python train.py --num_hidden_layers=15 --hidden_size=128 --num_attention_heads=4 --num_key_value_heads=1 --head_dim=32 --intermediate_size=384 --vocab_size=512 --hidden_act="gelu" --norm="rmsnorm" --norm_place="pre" --norm_eps=1e-07 --positions="rope" --rope_theta=1020.0 --rope_fraction=0.5 --qk_norm=true --attn_scale=0.22 --bias="none" --tie_word_embeddings="early" --parallel_block=false --extras=["local attention windows", "gated attention", "exclusive self-attention", "value embeddings", "hashed n-gram embeddings", "an embedding shortcut", "learned residual scales", "capped logits"] --init="normal" --init_std_qkv=0.0603 --init_std_o=0.0 --init_std_up=0.0603 --init_std_down=0.0 --optimizer="adam_atan2" --learning_rate=0.00227 --lr_mult_o=1.31 --beta1=0.95 --beta2=0.98 --lr_head=0.00865 --warmup_steps=400 --schedule="wsd" --decay_fraction=0.573 --decay_shape="linear" --final_lr_fraction=0.0 --batch_tokens=[8192, 16384, 24576] --max_seq_len=512 --doc_mask=true --train_tokens=82430000 --max_steps=5243 --dataset="wikipedia_en"
Each number is 128 + 32 x the weight over its row's rms, rounded and kept within 0 to 255. Layers, rows and columns count from 0. Numbers have three digits each. The size before them is the row's rms in percent of the matrix's.

# layer 8 MLP up, 384x128, rms 0.144, rows 376-383, columns 32-63
083:140125127140161128080107139108128114137089119136124064116116090196149058117104150080132116139104
109:126178128108124153116136089143060180096165091064139164183092177132046115113143080086154096160101
102:149151115077083175132134121085123126102093056143114139156129101132034136189177094158139129113123
114:138126130107163152159109073132175173093155163076096140172153140114050134125116130073175165071105
099:171084083097125112100080079145141210062095116133146177128156144118140140147163104082137118105084
102:098051188083134152101169180101141110178087145143142162151080128093091174103193081140145154132106
091:154143124137136102162151141102159134091120164069083178128120169146154184152123115108156180142136
101:214102092130135119127112115137117146120108129058157173136089187173150123152175112132178155136123
# layer 8 MLP down (transposed), 384x128, rms 0.144, rows 376-383, columns 32-63
075:127131128118113069158112150159162135167138145127154128143099085100125000173114107134109137137115
101:140177146103088169098179101148145132141196144150135122150093095116076069055098082175104099150142
108:121117084109086057127196140122185103133130109153231155181162142145123128136147107184142137122076
104:119126116147177119197125129186161129173151148115107106126186087126139065148064162181164208099110
094:134105114139133117053184092116132142141098157167123068189183098148154131157136153125095000141181
115:096113125112163109115116192146120134123118144173150218128178159142103160122116214137104131201135
085:117158133085096141112092159157113153099132113130139105158147120074090089115129108136088117077176
090:182136111152088125142170141148125111129119167120067142138150109139119044015164128119148138154194